{
  "num_hidden_layers": 9,
  "hidden_size": 128,
  "num_attention_heads": 4,
  "num_key_value_heads": 4,
  "head_dim": 32,
  "intermediate_size": 320,
  "vocab_size": 512,
  "hidden_act": "swiglu",
  "norm": "rmsnorm",
  "norm_place": "pre",
  "norm_eps": 1e-05,
  "positions": "rope",
  "rope_theta": 10000.0,
  "rope_fraction": 1.0,
  "qk_norm": true,
  "attn_scale": 0.177,
  "bias": "none",
  "tie_word_embeddings": false,
  "parallel_block": false,
  "init": "normal",
  "init_std_qkv": 0.0442,
  "init_std_o": 0.0104,
  "init_std_up": 0.0442,
  "init_std_down": 0.0104,
  "optimizer": "adamw",
  "learning_rate": 0.00308,
  "beta1": 0.95,
  "beta2": 0.99,
  "weight_decay": 0.069,
  "lr_head": 0.0069,
  "max_grad_norm": 1.0,
  "warmup_steps": 583,
  "schedule": "wsd",
  "decay_fraction": 0.738,
  "decay_shape": "linear",
  "final_lr_fraction": 0.0,
  "batch_tokens": [8192, 16384, 32768],
  "max_seq_len": 256,
  "doc_mask": true,
  "train_tokens": 106700000,
  "max_steps": 5924,
  "dataset": "wikipedia_en"
}
Each number is 128 + 32 x the weight over its row's rms, rounded and kept within 0 to 255. Layers, rows and columns count from 0. The size above them is the row's rms in percent of the matrix's.

# layer 6 MLP gate, 320x128, rms 0.184, rows 210-213, columns 0-127
size [100 107  99 102]
[[ 27 137 114 166 125 149 201 118 114  72 129 159 128 144 156 185 183 133 150 127 127  77 105 190 188 132 125 111 123 148 107 157  78 215  85 163  89 116 125  89 124 122 107 100 130 151 138 133  80 119 139 133 159 122 105  83 123  81 167 118 152 145 154 124  90 114 185 110 100 114 172  81 120 147 129 118  80 165 120 121 110 168  69 138  87  95 173 148 141 111 143 203  89 139 108 137 149 196 131 122  85  99 121 137 134 124 146 143  92 108 100 137 106 140 131  88 102 129 154 181 116 160 103 130 138 133 191  89]
 [153 108  77 115 116 110 143 195 119 150 119 131 186  48 157  96 129  91 110 164 107  96 169 152 150 131 134 153 144 153 117 155 131 170 161 165  69 134 108 126 159 123  89 184 108 164 109 162 153 115 140  99 153 163 124  75 166  77 139 136  63 235 112  69  72 128 145  77 121 167 148 148 145 144 152 130 127 135 110 109 160 199  59  90 107 131 137 134  86 119 176 115 142 134 151 103 107 125  80 138 159  99 103 111 139 106 131 107 109 111 113  62 107 167 156 109  51 133  98 144 129 119 132 117 142 167 141 110]
 [130  98 127 132  48  93 148  79 108 138 210 149 141 127 190 151  67 129 122 113 161  82 156 116 149 133 106  80 128 139 136 120 115  92 168 194  84 164 135 159 126  52 102  67 189 139  95 110 135  78 155 123 136 121 178 129 124  90 146 130 112  92 119 141  60 105 105  82 136 156 122 147 145 164 162 127 112 128 173  90 172  66 152 124 142 117 132 124 127  49 122 160 174 190 133 139 105 125  93 120  81 131 111  96 162 123 138 116  85  87  78 103 109 164 165 110  79 143 156  89 144 135 135 136 106 148 144 107]
 [106 130 160 134 176 175 105 132 130  80 111  49  89 100 165 135 121  86 112 143 139 128 117 176  70 148 143 129 111  99 198 148 115 105 146 165  69 156  81 178 121 148  99  69 114 155  96 118 139 143 147 122 191 155 133 156 110 146  65 153 168 182 139 103 101 111 183 126  82 172  98 124 102 176 201  84  89 119 147  89 116  97 124 120 137 136  90 141 103 114 164 152 111  77  93 195 149 119 121 129 141 123 137 162 131 106 122  76 134 176  88 163 101  70 140 122 135 182 126 158 188 111 119 141 107 122 119 164]]
# layer 6 MLP up, 320x128, rms 0.179, rows 210-213, columns 0-127
size [ 95  99  98  96]
[[ 88 139  97 129 105 115 118 162 117 130 153  63 102 108 132 164 161 143 129 159 119  92 110 108 107 134 107 186 151 142  67 111 125 182 154 147 151 104 147 107 150 190 126 149 161  97  90 106 152 101 127 154 176  95 117 112 105 128 107 143  58 123 155  43 132 174 130 172 113 118 135  80  95  91 157 137 184  91  77 134 149 101 147 141  74 115 190 103 138 132 181 116 119 134 134 117 115 151  66  91 147 138 205 100 153 135  78 114 152 158 147  47 123 160 127 104 153 192 163 127 131 144 185 109 195 131 149 132]
 [138 119  55 116  93 137 112 105 121 144 123 144 158 143 102 138 139 150  93 162 224 148 151 141 129 129 153 134  95 149 152 131 132 113 130 181 115 151 133 118 112 191 136  82 135 132 101 151 128 105 155 115 120 148  93 137 134 156 122 164  93  78 142 189 139 140  98 152 135 106  59  94 183 140 169  89 164  87  93 114 128 131  80 131 185 101 132  96  70 117 182 152 185 215 106 166 188 182 128  52 130 182 153 177 130 134  63 120 145 132 149 143 130 151  86 125 139 172 109 144 171 155 152 120 155 107 166 127]
 [ 36 138 141 150 123 114 147  88  94 166 199 150 146 139 124 128 137 154 129 149 137 129 117  90 125 146  69  91 124 189 119 183 130 181 100 114 123  71 144 119 122 115 182 149  83 162 112 163 130 122 169 121  90  90  83 135  57  87 104 145 183 175 198 129  37 126 150  65 130 159 160  45  50  80 141 145 132 147  95 147 137 138 113 158 116 102 140 173 110 147 114 161  97 125 178  82 127 118 133  85 117 129 139 128 150 133 141 115 143 109 140 114 107 184 119  73 120 134 114 112 138 112 115 136 127 126 138 136]
 [108 139 158  81 115  48  64 106 141 152 178 152  84 155  93 156 105 138 111 131  79 127 152  91 152  68 174  90 134  80 181 150 161 141 134  95 140  57 120 118 120 119 136 160 147 111 128 140 157 132 183 178  85 124 118 125  15 153 186 147 135 144  78 111 108 143  85 119 147 117 119 192 105 113  94 168 144 117 152 176 183 112 137 141 135 105 105 104 136 113 109 201 148 143 122 161 172 112 127 156 183 161 126 164 128 144 101 124 140 160 103 144 129 126 154 161 108 131 124  95 213 150 126 137 124 109 132 156]]
# layer 6 MLP down (transposed), 320x128, rms 0.178, rows 210-212, columns 0-127
size [ 96 101  97]
[[157 166 132 112 103 219  70 100 202 145 144 156 146  86 132 100 153 115 148  64 135  58 138 151 164 105 132 166  84 171 126 133 152  98  91 153  80 162 139  97  95 131  91 106 120 137 105  93  40 121 126  69  76 111 151 188  99 158 168 174 129 127 142  94 101 115 115 140 105 115 116 163 145 171 134 116  43  95 120 101 163  76 126 148 139 145 108 133  87 105  84 152  77 131 129 145 146 121 118 169 141  58 113  96 132 126 131 149 149 144 164 140  92 140 157 117 155 126 164 141 142 142  60 107 109 114 153 121]
 [150 164 148 127  98 147 183 120  77  95 116 168 135 125 106 121  91 110 190 113 126 107 126 183 112 132  93  96 123 136  99 138 151  95 128 137  61  87 158  96  92 114  82 153 130 129 181 167  91 134 166 115 187  15  78 132 107 102 165 146 160 177  49 133 130 129 155 161 111 148 131 122  87 101 124 115 141  82 128  82 140 117 105 174  93 139 108 174 171  65 161 111 134 154 127  80 112 153 123 118 113 118  91 105 137 128 137  82 145 115  26  81 104 132 102 118 118 129 122 144  91 163 161 160 120 131 108 155]
 [120 137 122 131 120 106 176 125 143 170  92  94 151 131 162 152  97  93  78 153 128 133 118 106 104  77 116 144 106 115 109  65 136 106 137 155 171 177 178 134 112 197 141 206 157  67 126  89 144 167 108 138 124 130 154 144  53 128 147 121 116 180  95 123  82 139 188  92 115  79 133  99 146 150  60 176 159 119  92 173 124 147 146 209 179 150 141 174 118 173 157 131 132  91 151 130 133 130 140 155 141 130  98 171 130 174 137  64 133 215 137 142 117 117 169 116 139 168 110 148 125 129 147 127 139  84  78 110]]